config.yaml
hidden_size: 320
head_dim: 64
intermediate_size: 1280
vocab_size: 8192
norm_eps: 1e-05
positions: "learned"
attn_scale: 0.125
parallel_block: true
init_std_down: 0.00417
learning_rate: 0.0137
decay_fraction: 0.725
train_tokens: 664200000
Each number is 500 + 40 x the weight over its row's rms, rounded and kept within 0 to 999. Layers, rows and columns count from 0. Numbers have three digits each. The size before them is the row's rms in percent of the matrix's.

# layer 2 MLP up, 1280x320, rms 0.127, rows 548-634, columns 160-239
088:454484524452564401522484423470536491504432486437506426479528538517548534489394487511535476495539534490519468473509464556562464484536512449484544530533527503480482455539467525463565502467427526461554476467505481518479491457470568403431540506
106:466561465483519490490502484497515561444450430589446527544490500600479445506530514419595466577444503487510467590538472475504500445452495435544479480558539562492496489473550467486446514473472510473566476585486503500529472544534539520557518512
097:495513481538423465529538510453528536410522529554484516590557505495438507440545470510536498481480480503522501399466508500512531556482505499474527523507475563460472505458476502492432548524470497513469527591532514575527505518509482477430471635
099:508491408514483486587503539505566527508529512512505504422552497490438544509493484542586454468468522480492518451462494504479454484511460486547439523504517486510489435488537497425583446479545502426531532509386469508496522554523467456524506475
100:489574548526513522527504520464560417484451561480503548509506496579530606444492559555490463500485492520520437449505489518528468521465442470443529485567490481504478501565566498553560473481554515544441566535525402506506578493491503485529511475
099:489486535492458556570519475536527444552451538504526443494445541546514494467523437470468441457523511511503470465556519459555449472433502481511485507506507482513517472494534499473514470544525564561431561480501530547513441522508539490490542458
094:557443505528473561501482473523458493560480502509459560514443465544449550506437511525521509538541502472502547451504514481563520490495511506565462476450578542448424536468503581508496504451537431488451574489564512567430510485470532501535505483
092:464489531478462472481435516509456510517503530476553524513525530490473504429469514525515466482470531513606571530515442535502449458544503492466468527507453487497522476557490469502515481533480524474436511441497448497502469441479465500435494569
093:436494503467577528420478479598484565573511571518519445480511471517468484501566559490401455518482576441517470546518517456527432429507498427545427522496472543474455576516490468451515552482578494551447531531533483475468546528480486457530515424
089:439500528448458470493482437449509541528516493461475542473470513502435488386574471497456518498433424559510556456536485470508475507482565483485461547567471533453563463493535521460478511487472451501550488453529496477526504465538503467417432516
090:413523447457539489517419525461509542492438521578511596511437538559480386500517550533441544545487527480550532508511498511559484531529495494585527496524459438521479554539531539425521540541575521487531493513376460547416485480538502468529488445
099:504490534465468495499494480553450483471566556484471445459517573476458505454457549461555528493492450530574537411497499464527524441548523472483536504546478499501474515532545519511500528554445457530453489460409547497455522497576470557427502551
092:540556533480522475491461438584521545516466461490472498530559500525547488567421432486531450543495548508573509520530477489503441498499522440498465485510514525518495536474508534509473512511501479461543495449553471465469462426538547463520497486
102:446531546475494585506559442431538487500516449527443510506503495469525529460464504438584520531468455508582478496540470485477462488466489522520494500495559514434495570442526571517458489443507492511565536481506542538547448584442505470544463499
097:494529487485515512558497488527472478518500492503452481531507548482503564523479496458508485466478513440500439457479538498531485480502540546546549500577515520422517499488525505473470507437561418425470482470550492530486441554533540490511481522
096:497417517512501560526500508537550539469479491428489443457504495550531517492574488471547592420507532497574524470555488484518513452534464496523525520460457510510486485544563488500508562556475550507480542556441532513535398508460515461538532423
095:486438522503459491521559556497514517499452535510569489561541481508455499513523451481547489456453522501488481450462481588419556480508548407503488501496429490492486475480461497503494539476500485490448507516602503441492510546518513457530512559
093:487573499476442494531543503465493528450524545463482505468441497496462450488503451561547503489480502551473552527511496458479471552523517560509395495495504506477546435443499377467554508502522484483569518464500528485476441491504439449497483494
100:566525498493506491486547441476503545538541406522496508509601466533504500468539585478574446543518498509517431586536452437484565498510532543529526518500539566533454519536499496439495517460553457443544522476519496453520481451495498455497448517
104:460483428480540528433439451451518494427525489537498583498454526480470484480534548533465506547469490542541574504464548472499474503491505526524474535477581499465458547461517529443556449507497504533552536508564479464477491475497470519460490513
097:435496495498482517498482448499573491535444497517484472483475495525443573539464462483472492521513519512525548543517521565554507495462504495527507539505517446519464554457517453488527445520534480491472513608490492538493534506511504490478518493
106:550520536506474461487531490473536461495504544514436510500503493580516549501510479513534565553494502535446533509482485487470519564412504481465464495528515557410443509470462485446494461531508514472490468534528464393520458414473478526431493507
102:519475555453482475478533476558492493473548430503488474512558486515536535465451388476506548485535437549581504509478550594564470487532511479439462471495528510492468438472506550500500530520442521540531465513518490502526454592478561454494448484
099:503459535480430502508534413501523532437526534507456566533418494464467449536500441495468503465476485512588528490489567495471541530468478522453511511496519526469510495462492402518459499511467577477446530590502474421553466513531533492523452496
097:484553506479501452400516515494458550527567452476526583444474551457471541503483456523478528539513445418546425516453504494480481546519505472475467437494470522478515585418467512441456448483496505537568415560477555488495481493440521518517493508
101:500477466504474504505476481476459541446459553491572462546499505493447523465509482557461395527511553520509566541494525497446497512477444525472479520474537465537565463562497512569471498472531497491419483478579527503485566466516486525555490510
099:460542449469491497526465524498492574622533526518448468454475428514463549476505518442458455470529585532587510483481559458530513503556513471484534478499563599503542511593543475462508503577466473471449553501484468507428520498545497472473538476
103:579472539574431505483449533532537435508452508501519491528460555519481540497524476471448526550462496468569498555507495482463597474520436403494425445462497541430512409410439498542477527499505502525549459532536465521538464491443469534531540502
095:557436503502519503466531469496552489552470497526526479510480544518485529521486496472490497478500430405565537496481566528457462433508558481539442474486467492415518530508455459548550522502533484491490505523499475535493511522464446554445460425
099:519482494479467480517548479449557482479535527434477438622496545526523470471525530553477563506537482558528484463571495512532520513491419524536483527468537588410558533534524548530481516572526557450522536417543469460450468538517404469431534519
105:469449461505522496501471506548556557482497533450550447450473537472496499486512509458538517558467431530496557533512479490537546479456515509511489452487548480468461506503529497541568534536494506495511524464482475568501562393441561552477508547
097:507564567512458511470430568517505513500503518470472487426460588460431470436454451480518456481485535498523530464453531488551509434465502490470443555544424541458467535445529520473549462486532454465578488459499527467438455527499427501471525471
096:458437541410457528519515487532494488439452512517479523511508439533484488541494538520564496484491493529485500520564525482493526504489528568515447519474493550474464495513469533537486535473520580544521516456561460459482551509468442486415462496
113:477500453528475396531517420476518520484565446536506543512534531492547495451433508515463469548576531538537459449549445520498453624568451427528508520525502500530516465501542459478547507508580479509499562473474442468519495429512432544442570477
096:509580553501492529550558488441472517482500521476445420533432493456547488471456526441570499554474495434510467481489512500523546522523570473432537489485492484525451534560545547481546484463503457481462498530472511488463549498453495569454439502
101:489474498587417530534476507543557470529529540461404559504522461492531561554493530513514505507481470495540436525504521506555455528485455500474512524505459518575518491503551497470504515504473499483501536537462514494517425480508585511481533472
111:541493498505522396453505512547463503492453551449511481494528533485520474521504541463551463451503528610528468568518534472532497569455468468532492430509494512451539453504469485495477442478507496505581448478552508493483563437500509457555548506
111:473505533448520504485548495466490504492552476575481491518598497458474445475492565489517582465461500554462490513501479442512551443528520546496550463501542522512535491503505445478466504569508570469512556471520459427446436546591532517519531451
100:502478555463522528485409466511471460455489464538482539507486562518433586491466490495519480511505563527540440519463530568530541451438530485558487549534418554507491420490528532517430541530504458483437475503508545492539486576443455524490536464
102:557518544530554512524525504499517542543537507503495538529428572529476498515479520477457487489458445527491478527548485460439517501515510514447515527510530559528502568524471528430574482517556537491515525532533505535587438511433558421498556496
101:484505556538448475548502495461515494516525517438473493469465474515559554428474505518473498407472529510589467551391489473508496524421526494461480483481452481533510597452466478499461515536584403472485513503564492467507481474463503477470606427
096:534507463581437475474515531502515502531549468483446397559540475487475549518513510485478550510494515573496558501562573468531486521657501524493553470464518495523520453457525455528468484427499483480485519502527501540494480525526509471438563527
093:483448454514485526479516436600499545515506517547479514444520554445489596478500481504549567549515482527545499462528469464492425533458563490542480463538479481526487536458511516528549512469501457508526503513509461398478537464450445485587504453
099:457531457509425568511603514441546495577504545460490473556485473446473499448523424524484510482480477563482521451478533526494467464467524539490471472479512470488512505418482512480528477465453502506500502502511420456511514484462512496465439469
102:478534543508491540492542487532420475547439468517442503557493466558464434521494607515450496528459519568554500409549547458476463494434536537565491485482556513482465491471510500510471524542506523477574479572425474477464513574505504486502550475
101:438544477403475459532468484548414492467406553441527512530524487467443443475541564462453540528504492418480522558521513483460580545479531479489433469530457526505448527409574489507447476519459586506508451517466560509509455403404471540505473448
100:456549526494470460489420547555450531514397457499478486537452424508495479493527446536491507561515447525532536531456508500401479504500446421486475538518529500572505494433479437549571534537518577479468518458539492482496539475464480559478497482
103:537490473493562482522482472415564541492570504429534507470479474488509480377453483519513512525466455469574474523461553433490502531488505493448501505463527446536519432460537359548482524408520539514524532560524504459544543469477561502539470523
100:548432503556480490452510457512498497475483453526491495476535489531499506504507425525466533456538450553540448544557521477449513498485531521558526543523569455473555447422461485454438475506501460378527419548529482542535534538516499460588478535
094:597526451490477500512492481516445557492503498416427441528444514508471485472489479419571494546382472518568554523527452528530489457528511468529548522530588505478520487420487528424489488459522508489473558457568502501482535429491426485507428538
094:573463444521475466536435524547522525548535539522546499463473394544580426528432577489478528473488502496466543450495432439504482555491470448536537443558482506516479498488525549444568556604510465494378582383532499573530539547444489521484531546
095:489542478469590506510450516487452425498466466483532546487505581514477492488580500449519564492489537491453477517548501443519467512496518551489500529525497491479507551524538533465503510494512470425457479505485547511565476513549484525530478520
105:469460479479507511453500441440508453557433490549582585575507507493469448529432516565516478568487516528542515443486497540558508515590513559493467477522520449476468503437517485456491533534510507560542497525480549499549507560502513465496488512
101:538506493484512536480570482513433581505512521522540479506526503575559541471496489467562453537448568496550498460533610516472520553567569549522506502501542458517507530472475463449516506470465445504535460500511431551470427559560485518446435568
094:530427559556512488503400563573520493456512476480474552547499593499444511464443449496546586526479540489429504434542524586515525547496548526467530487549491480503496455478486524507470522451486491433477480520523466512496471589542505500529499550
110:513439480489502540415576466470557539523540515483496622525493504473494505520480540554476465527638450521515610497504531484504539445531458447541494478498489481486495526503516490530517508498508391463510399551548502509468561572486467535463427467
125:598531455446527465467495534527539537544535467466494576485539495489445513496475502504484445438404553546580489491506456489523498513522565493558459523544437491464540471486480562504481493520451504493467521451524552474502523454463540466455543531
095:431553509478526518542466452473578478510502487498463536572559469497471482452406494585518494486465533491502455452495480416495462442444546479470382523490537475481477425550544487523474520507491459476536506488580514507524568525475483517481534442
098:504492528450516499518397557522519510535533459505506507421604479525404544451498484489476512467534464516484497507493482478474476527556479463467488529492512472423528545518522464508542490449483486563481513483427454488473475478514528506560498514
099:517469534454588577518491442470522468486483449486460509576560513475476533488420438531472535548517473476604467544504514490490513467513475501453422483465557517496580416451494389494457527506411514517492530534431442433545543482468504479548520550
096:528471482499499477483529550485548476486547426469526489492424433460518538523525480566499494550454523502535484417443538466490496444510549495511531411423473519460508455517458457476456555597508409541565480446498501500501493533527527464527407493
101:512503524498458475508518540499520466518531493615544467486517499486588469464525551472445527488534440462481506535496475493441493525481557575502466468512564471489464497541469412585556505506510501572421482533505442433506441495528602415430443583
097:467398448475453510570486562543540511502458499487507564478521513511434484461503491468524478522424476504478562513523459545472508438533553537425468580541514567477404564480531538546512450427560491474488550478510512520472530554481476512548489499
098:517503521520445531569525464514473443508516490405475500557437434502425512437458545452459478519479469504586561562493460501513484492437557538493457562518552505439528469472553466586522469539463500477515492441626472483515512480434506502465477510
096:486537432575422508485524471456586516444561466435587437536456510462452543502458501530545456508492449471479467490480490529455419444533512556527510493478550435499503495465566500490501544488538497519555474470553528482516464506473483461440500522
101:569388510534524489515493505500491499436531522554481530534556541430511482467471534395531474529501579451562485549496447531536452501575527566471477488535537454534474455502498557463541436491474462467450474469519464477579528518527521495576438491
092:543494577446556524465526508421524574470400493512468532526558583486537478492537499581491480491476479491568531484520477486450522519540473529477509469466492519533430483541437558491470485601478609566486429489526471471481529513569516514469467546
097:491532453522480527446460562445511490549519475504480517473523548450435508547524492491504490399447528480470481483483490537546545430480487519497541491585490478509553505512493534446488461582529427501493507489528496514527569469524468553451540467
103:453507513487548516510493432493544458578473502518470520499476592487495558458449480461531465533462505505443487631500429431469454505539504450508507506446549400483561421393474532482543428453519574525451519518519487530588501459508500488463508491
105:493484531511531545524512539537442571509403518481464550440501505532546481467482482425562477484492498501535494504495516485493524536515400582458445531485490547539549517454513566467533494478438466473551538503577616489502567481508432500505496437
094:603514520521512514530462534436514464484392456529511460451408477498467486536529448505579506485500567467465454526521461510538439508514480479549497520528531467514534495532518498524494502451417468517443502410569496491450541520539549489487456514
102:448538522435617506537511559493486581495530436510485513536539511534488553552450479438452482513466536545448441544487443425498476458473524536552533526414377509461454516456548516492538499525520479522470469488518447457525463549567453470494490533
112:478507521560557421489485483492515511498457438518518487485477448446534590520457484487571534462522572459514531515520477479512548525480579430464534522467484523581503462492465464465485543502431452508451445469512549485574452546497492399470516485
104:491496468468505521529552526495483503495507555465525592485486559483456453520480470556499416496525428561496620490450487451480500497498496503611467555520541467475480466544469548497534443534457501462431499526559546472489481547535510582532499557
102:527478444453455509483530494599485453529532471543483476450494563463510462466430520503551479494540509494483501535500521572481461477592418445481386469478627463495488479484541534546501454542512473513498507467462451453468525504486564483551496545
113:515573543513542484524441530484518543534504504569554522534403463435568508507438544526507522442486509552523402482476519512448523538516492539437487455468466439523506472489581472502509422529481531516509505454506534559537528546489569540472551529
126:561472518558520535516462531495456525527482542487567509521529471465492476482548447459460601465524462549448466546440469509497516562553531561469424466426513472473529526548530435503550535497479557486557589536480477489512460461459462513528472502
099:565498502455470422527467492540486478495512428440535484410469524494529568467517439548536540581457508509482527525476519428599550523544438508526506515484417484477436503501501521505556533512492465498446469422523482488470480455398526537560543516
095:581440542523517528419516488481503501492507511517521508499543507524494569510509432507521475418436564497465483527496423543520516481473510467505508492547518442592503525486445526510480531441478480370441472412466537517509498485487526502490519473
095:501487537504513535445548500457552478534536523498523483541481424525540511519527416481557551468510491399481464554456519426441517521536480462544548472486528429524495514530517578488467520493427525510471442530523512469491463585482455515470478560
103:506487554534525521525473492577488526487515557513554511442464498502557517431490445449456454508526502484518511559516443482584556530510420515460524522557498496517527469523511445528524490575516448525502526535482485453528427506493442503417499494
104:506444456450480477531492519519521489501590540468560501485474417539502392449419533488482519509460478537567466561555435452527516542520480451451483529558479480494556471546559473478522536531546504509465477596481514519423511452450514490541489489
099:501517455520566524524480528528555472564500468491556562531532511418469443431520513518467457505493494528518473473512490473593494557488463557553431488544529560486519498522515517482499483534386542470423516556516519455512450507485547527474511501
097:557472478458531558560520462467590463461500515457490439529464491486548444432513522455469560467495496506525463492517477501568494521402500512522515484522513538518538525478481486549500501471562508479476510576572476553547540542438546452466435546
096:506606479542463493489426472495513515454541502538458537455480481521496513414444432465547527531485499534560544549517480470454563450566562526508489479436549518583520544535489494484480549528482488493531512590528492523510460399531498454514523448
106:515504502533493560469510467484482465494434472459547503553457515467474465522506503487416530579465490505538461508526479491430408432424510447516430502536560498391518517508533512507475562553554547462561530503470483514570457490518519605446419495
097:506495514457461528491527485409475497474473552479503459469551495442466434531596480534453474566490478524478460489430572528526475545520515499566485558485501470540481490490486543540479448556564473465540407485525474455502605487459569462543429540
# layer 2 MLP down (transposed), 1280x320, rms 0.0598, rows 548-633, columns 160-239
088:544539475531439541481458553544506547536529523497471546484501458428525507537634399506454516502465482506442544526460510441542463500511523566568511435477507464485524459478515543537481495496600507538452535445499468534474505482480463530524533451
110:467502505494456448512519486475528492434565493549455521505512507489475476518533416514508384500555484494474494612470475497579504500543497484559538487488442554487505476445481516534509466538509544453474536540441513533482566506475493533522536561
098:534481475506475531470517511528514538490511543512552482540399459523554520535497517537470502554520484582499509540466516520447412526545483454480487470492562448517467497585475507588418457559514446480435462561423451523446505535446507565507577472
101:397506517492507559451515422477518525480608592544498491468519457467521517545516498483439486484517580589506413490428477481542524500448477545437521472564449604439538445433502556507527459600480553490455517553494632518506603439486554475593509498
095:530561498524429506453468465490524515482516496534428450470459446481494435579472510498572469452526520478496514528548484529471491496473505410512512551489465466495524458450532482494538486559460588554499449454479519474442466432395561552525459508
095:504558508434520516509491492512507458571403517536484429413510507477477502478532445471441553464484546488511504488508523494512479499475541508527530465433517558507513543512482492546471483477484541554504458493513518459499476470551472472515470460
090:449542530538564463523531580482496456476484478544518480565532466461577503494532463510466457488581514554529465584497462492485557503520522504436499497473488438574490569480485449478515486463496496541542514468457476442534512540551501444512543507
090:517501572508491552552446541428581523484548454504491497472508536502533508532548532458411570462553480492477478447471463562489594514433546468468531470487512492525502438484540504459485469495510485532512510588511410563478495537510465475509436550
091:565417491465457451447527498429527430558541426477438466442409529468529531539525501518496491482492489531433509515506510472483536518478520434540448458489516511504586496512467553501561484488534511633526478529430524494497502497538533511464474519
093:509588530493508443478496600525514462456489504514504498543528476511520524570482552530547586532562498414488487524529487468483485481523372489489531457493503452572526542450438503543471471520518453490504518500519465495509539525480446562546542603
097:458560566514530538491556483477549502444498469460422493513525506445500465528443471443511523481523557526557436590427509465530523542540522480415565460498463536501525498559451558520398434475451507439480478528468484490498483520497413421498480474
095:519562509434453483519493512501458439431450494595514384498496518511564510475499509472482502525541446465506567436477486486509513464576526527518442435524515506502472492568544573531409497499522512517515504469449539536494516489495495554552513516
101:438533482463522475494485572497553448487526557529533506531536499483511522490536505479449521505520527518451486521469527467466535523492558524485567475534487505583545469487471545470415563520483568526452534514467542517513531553552414544454548547
100:573540511519568526549490448525520543541442542554508552508499596510493534521478442528524483458591468412478474458578459552514494406442425497508402482489560453461444516478480428489564494504429570502456529443478437497526478463519489516471527468
095:517555510499466443504522534471476507495524451500515494477509503471453436489525521490472549402511481491431486504521582565493574485464498426476448524429500421462547471588429422526458531418452514459504510576448474485443478450405487549574527452
092:496467463468415521531475526486489487495501443449487478467499502469489510528520444507524519440546545504529462423571518490457515509517550475525487516495456504528486464481530533436486495505540493568465475514484501517460486491520560612614429499
098:461487547454482564432551496522496465505511491535466449419511500455611574457531458487481522469521470417494479519423487496480392476551446500536515486453454504462563552529488442514505446561452540517564498466523475495486533453541512532536462566
090:459468470516485529428436437477534506517539523490482505509480438450497472472524469508526540516510561519432402473483426554532480534480483438480495461490452520554454566544545548509459488497448542477500536527541441491517517521396532466527511535
105:574496544559493520566547481500522522531482507431537450493513493582524440507480618499490540453531519467513505464526484553461562478523537490509414494545541490441496552449529562519482452513507500437501498497478510422539509490498533470513524444
105:452465539418505474488543474528527473544528503559514491444437489443450526463488511540537493470507581563494519463464456465543496505476441520522489468580514436492435510490500500494547497503471431537517450537521567437451498528488518531579562482
099:481471521483483460531537501502537525512541539485460421469518449504506451571471514460463412409484471467472467531517558467453468499556497486464473494502446528596443515586449578500416513458551503533520516495534498505504483530529484476424477464
109:490493463492537599436479493479463568556565504463523513475508487473527548465529490497461464441594485425484508543487471406457467461563546583566519471596511435491432517523454500490473413505494477474442472468397478595503455466582493516458499517
101:574439519484478540505517489506500466533533541464559565542522483550465475482418542464503504433568453513464501533548472447494533483520466570526557545501470527511486505524409501464480426532522550459548479449477480475392517517519420471476480541
101:502532545531509493476447520468496469479608557515513450499480502459516445473545454528427455407522511484507554450535524490532485472596493524509504554587495498501483569467576554483419542558528529466570485610556422445531499431469525516514425508
096:473495507534488550566560546476530443539472534536492466505494444500532504497499512507503467531493468611461564478535533508528493508474518495567483509497511484500498407552582509523484470518577498535415570524517477527469505505512512423512438502
103:419519512449504489540448445562542530475450441547471537482519514472461493544501518593532438532525478510481509512465546525536450468479473522461460463498486480536477490546504458403442525506497511524453542514514485509508513464485474525478483523
097:456567477449467557489520623580478489527512477538500562443458530515481499423471509501468459527518592441507524370508537510498518505511563458473560434490494585471546535465526486502464425480485526450493491437480483426561477499476562573558493456
112:507541529513480521519570528395540517514494500533550530484526541459505517588465478542526478474518523500487476493451481525554477534411435525446470451491492541498495513431488549511509501556469493520516506488499566426524500606459480527454515545
094:445508523531505490511481469535485494523534476482522489498472519488554508509519571544466470550491532415466508400481538443456545534538483504474440476480426536476513488413493501446508518456450555543452492507510540521480429474523544540492526465
095:457532564550537460564456509519460485524519421490537537403560482565521504528430502497533490492490560552534574510499515516527408477502506469470483461534492528575457522491504527482531480533498513502506453527520519535526518468442506557524439453
109:505562513501485577480492514546481487520537527454541473487512515510521501457554476463556479565475494489544494451514515555501492458538548534584437526505499477516431443551465564518431521502517432476524459511490503535556504559504472490473437473
100:517507487503542406560482541477542512530557441456542485541469534447551437479428536481587527534406495512514490498517465468488435477508502536516476502433547526552542468542532566519495473490408529567434470411551495503496507596544531500532488544
092:506465507557494535539395443493505500533517460469476523498540437440470526445539576545535499494543535521469523562584565494496505458461507538445505555585445482535527535451522459505503551470529472421552517509511470437480514476436510559554448539
113:437524475505602457498481493464493487547493507420535499551532514445526489449548546459501447542572475553497510452567463511457414539520492510478488508524526447510566507411491476561465441475512446417480536508446451547530464496478557447451484478
101:511531505454456520430569496537531557476497571490498506502500559464598495504525495426492551555441529413436440502513440523541560455479533529419530474513492415500515466465592522430507425576513515491442616476482468465455522555588529543477531492
099:456466509487573537535487462497495499524595504515480555561495540492516545526509502511547429579499532575534523516448527454557492522400469502596605441428551526493494487574467410443541514412510434538468483602484491508493518498580479541484539500
106:510542507549515491467606511553450479543464519456471518457513513441507529535543505437452483587465463515516503502461500473512494472481459494577537423456506507548518469494441514539477458494523560529486482524504538518449523491436514489522406458
110:541496512537478498492541439499492475577457560485447472512533504526467541505523508499543530550445480465432459517458516479460441551575482493439494529476502478505531470494568374519544520490476522491546561469497510488484483504529446430521468545
097:458537509520525434424557516542473497497439431453462595508494449523499479483479532563521453472518457436504595549506516475524486600539555516533458448477492434549476539535488473441460453540469476514498505518447475520576519464472518503464571495
096:544497457456407530490463453490472510501574443558525478485503480466520497548488492495484505403513453540519496543515512496462451513530457575537499531556495489523526492519439576479526440465503502494444461528591526622516462475473456437514539442
097:428527507441504482516530478500547497492552478464553536549436479534417520516467478470583515488522404502558524527547503452461512448439541467474480343534534498462484512491489482510522431521498500490463537545453522490474434549456513529538507482
095:612404457502539429453508477469435524489530521497479521526484479576496439543536533552496530470533414490486452427467468502500523526481508514444459520491490502540533500435458597470483445523542455464506527435478484457468476521484548485468455499
098:442465412498587530451574485544553481460499462509453528516474480448472483518476480452451488555486515528480462498487541534507539568495485508532508431457478542517574410529558482510538541519466500546542516534542512459491509448475539499530491499
096:517499535479519480447463492520546579485513470550555488556557443523514508566502588517525435463518520538489488501496469496504553457524486488484463443444519519518491496550469459497470488509501455497477482467501422511514501473473515564488505561
100:430571505552495498402486482560493457533439481511483427529450563451526504465530456512474441499531533508482558495437495438515555527510483464481511409493536490484533502455502543455477512456445563554522497566435471466549505468482498481484466518
095:532511470526449517547548451540462473534509511481556485465497461481533529534495475559451460444534463547527473464512501497460499440506584502477498495489541525514553467525489447504491455506490511528522436576627483472504444569533599481512515519
097:510490493467589359535499475497516534524511512495467427489571415460468490522541568510510526541472499521480489503465516540444542548502541507508498503456488557558493520535490510486538549500520543516454440424540502581504491477443514516482438518
100:453486516462449471501524533478492425554497451485484479481496479420526529531457490480468498427574394461422562541528450531496437419503566528465501571470516570550545507494503483504560496489479598479486516484529538478506571527468517469521486497
105:521550521431534484506541518499459502518536424476553472505474482503467521564512508497495538537521460373512564451498520469515528538493477492532444472468469486570507441524547575513465475532525498542517559475502492499546534534444542503494494467
095:536513537492538517535442489470477560455523435561464530602491559447481515531458497463534518544531488497480492520501482546574467502470520513535538558530583475453472499452439534560522515461444539436455495509452520483476492548420506553449550456
084:461484499439491581424540437471499416491481496549425506561558496446474559546527400496498477559535525431494487555535511493519509454473508567448499546483469471474515501565518450522483467436487538515601434555530469490473490484504522478520447448
092:480503457497426480475553567506520573545536521516494431458473466503498533482434501539496451427511478479600514578499466516485533496544502499478510476482467495530522449515507481552456569485541532504488516511478466523428471539422515481464513479
101:458495481492441427525423455465449473475483485510506543518493529485536479517568517485478494524511477581494540463472502528443510470582499442540506481531497445461518504556518484492526492485504486485556486517508426473443409434549496471503400528
099:487485477532507567542594443502464495436472491523467509571499459543537519581512514488454385542484494518503531487474463433541477484465509506468404594478463565520514556526441482540551478580511495501510483574512469533501464514499510480462491543
093:581562535476481455514454504509529391486488516507441499518489534443537522527508500470493500527456519561421490487537535466518467427547502486511460535491512495595485413526544502518516499553579520469491461512500516542504504451465461620475614510
121:473510477456515497485480477502565521549511513445502543523473425492464538492500545433488471512597477511499542531478453560527443428461512484492498485558461485490429519445550450524548495490529475498558397517444445509530524574416474484509394512
140:549547494446507485483498477456505508489526464539482511495515513483475487495425487502464493430500517579532486456540476476544459516453560537522514483503507532466555576421446556518502487427413493507456474416494542540566496438465458466466513512
099:521481491509512469554503507522449568517523504534419493507505525480501466606547637501467564438508493582455452507493525506499515489528554494515549494509545502520498544485526456563489518518449471563482539455507489481462481537414492552521422505
108:396518525539511532605441479475537516461450502511474515556479450487465549481459458521575458523526564479473542506488579454467554441472467485477568462502488512550517490482497533459464507562432452532484440525504469517494527488486472504466542523
098:541471536469463583486459560523503427493536425488495505500412519516609503456419461515511560478471376426604496599596480464578433490522500541480486519507495455516490506503519605468536484518519523451496476470474548484475491480482514447550443465
088:411551488496442448508481433529477527509493507506494488506553503527466449500501481472504511516505474491490565573512571521465574486483444485543482551588523502521530493535528475539546445447508538535450480449526527527453486526458516501481554500
097:500461575452467491489500503515462583489546501435554530521456580483453575521518523480602381504511528431511513505528486569535482508516494495536478508503520499458520457474493528449464456510489433501521471442421553521485491488496431528568533508
099:430515556542555521442465502450476575485477470539450493530545514438442506513540397573501546547509469485487491476486478492530480585501477462510531493529496478436522413450496490519481558504475505535456476535555513446460533469514461520478547551
101:464440531559545517462432466477524541467466530494502454543471466446487535588526532517499505490533566511503504496565520528538561499472544492498572573493532489535489568484493441557490504483504514530512516530478427518438463570575395485451529484
096:498532477523556548556478542522546528475483505506533480528490443422548475538482473495451498509502481580415511482442480603505607513468495448467502518537515526452522493513465475454478521468441539452458485565481461554515505480469418576530472494
094:494501476446444452540490527517551467579482487409451501469491403501446547548493522550457404445513431519457490535457484571460523489538471500532484489497501485462514550535535441483500511524458500472487482462514544514472477505545533481508502529
093:477483470572479464536504508525501448559519500460475472469422438517490531553455426486504458483508483516459486492489475523535428503494615481460499541537489552438563590441490478507526519412488435461470554546556504541514539480445456494562475485
096:463496476493512548558536413479504459517486516484531440502524490516590472477487521449538486558532480573493438504505461519485576435553540503480474503409488457483447515517557467547466433525508565488523500530529479516529462567506553500546470573
104:516556467555589556545445445422492511516452518474565468462546536447481522498470465428510463551502479489430467516559512450477507463502535517504424503514471469540524470478397454440518489487475463512513521401465504432465451517559566543550459585
104:461501505538401490477420487442480531458499478553494428479544543468497542499491453503546479535525458483496599593501515485487506483482508531494485584573582469498495548536522422474537511488489517455417519571518487507461519553496480451548549546
089:480506476537529480564491457491442510496468570539530529483501499533495442503492535459519510498544413437480487558508485459472561465523517523494515483465481492469482500477488424432484555517523554478524515495510565467521499453521463499453528482
100:485499496582458458518503485471488528538547478475552503491529540475485605484453468540486520505562513455442509435504553509561444500520364526529539547483514511477478458547451508506527511503545503509385521505523541542484511473538496508475445477
112:484496504483517438523513508515601538505519528417539471436575479518472520496517484563475527528457510590518430455534493482578484518437491441506510471459464471578513485513508486465536548508494455485469466582488539536485516529488518501492533562
104:510499473483499489552489550469492483446530558508527506435470524458507421489530469516439528517473513499468482535541534504451561492547536494572469494365533507476414509493443485463532531492512549500531536534500503577496529484555507454460513503
100:504590470454465457501506444468496523566461501501442459444595521453586555525400612534538477533519543373584504435550548534499443537557438563508475471458519399508517532506503474510560495544459528562541490449543508459464482552549568584524496538
124:482531445537490540517534533507479440502380488542493419483522483490511500487482547447537532473514466501494430544478482513512546602458514464374471502486466456561509480554517592516491449511479521492521418534526572515466491577433471508453484480
120:476542502547569471502446491497458512462430520534576480428517564461505491509531520504527573473535491452491495526489501507554504552535539558427544483514486412509478486497469464532548500470449548530490575541496436530564464479490485483498476556
096:443450574473545476559532478504544489541525498495509552521537501461523471488476464484518499520514538453488455491502555514491517496534501461481501440502495501510532534464505512540487469507516502555507556546557456446532528479506475480404574461
094:496556500457541468568488556484508476445526534476520514455549447538591445439472596506500512503541460522497475464510550487428431509513481510444547504475482533498476547440488508511557559498474504445535478493550506475506463523477506558521461524
091:524508492505561456521453378493499475492520517471511525488511499473485489488565467459533530477544495492519496536498511440481487526484517581466482584533505477467548452515504499554489457521470485525440490482427497474495518509524449553563477509
112:538506494506475524521529494514437446462507559518561504469474509510543407387502457443521534509496510514534511472440500485549529466493483526526499531543540501574497480526529475465500593495454496484485499489468561472544573532528504453418494518
101:505489440540469483493433479507473487575542495534506496465447414498484527461563439481493513461475461478584507550442465453601438521504537523499473508504466554448540519550420433617526417561527480459481548469457544533458505543526453562542542435
093:571553481555469533449480447430507567447491484454533466487536518547530468500506441411471571437547420485403532488496488471476549502468573501516566484570558427553436468530510599437517534493507484517529523443516487517505441449550514523490432507
098:536479596490524479486489519500493466480498514513490507511483460495550484510496484449541506504502541552488551499471490579493516546515375460413437486481553476529527446483492520508568516447537499489492544526458507510437424512510501456531423565
095:505484550470525478504535574354435564520415545500506553492528524521526478504559494487482492445543519462501563498471540486444489509525499468560568410529478492500506529471520505563492469506504530485440495481499523463443516498468447471531458467
109:559422530521516473500555555489516533508529545502500531521468534510530506450482525479473501482467569501479512489484481490500478553528470443606537521563520453459442438509451471501538486435538474525488497505500485456496542510578505472504493463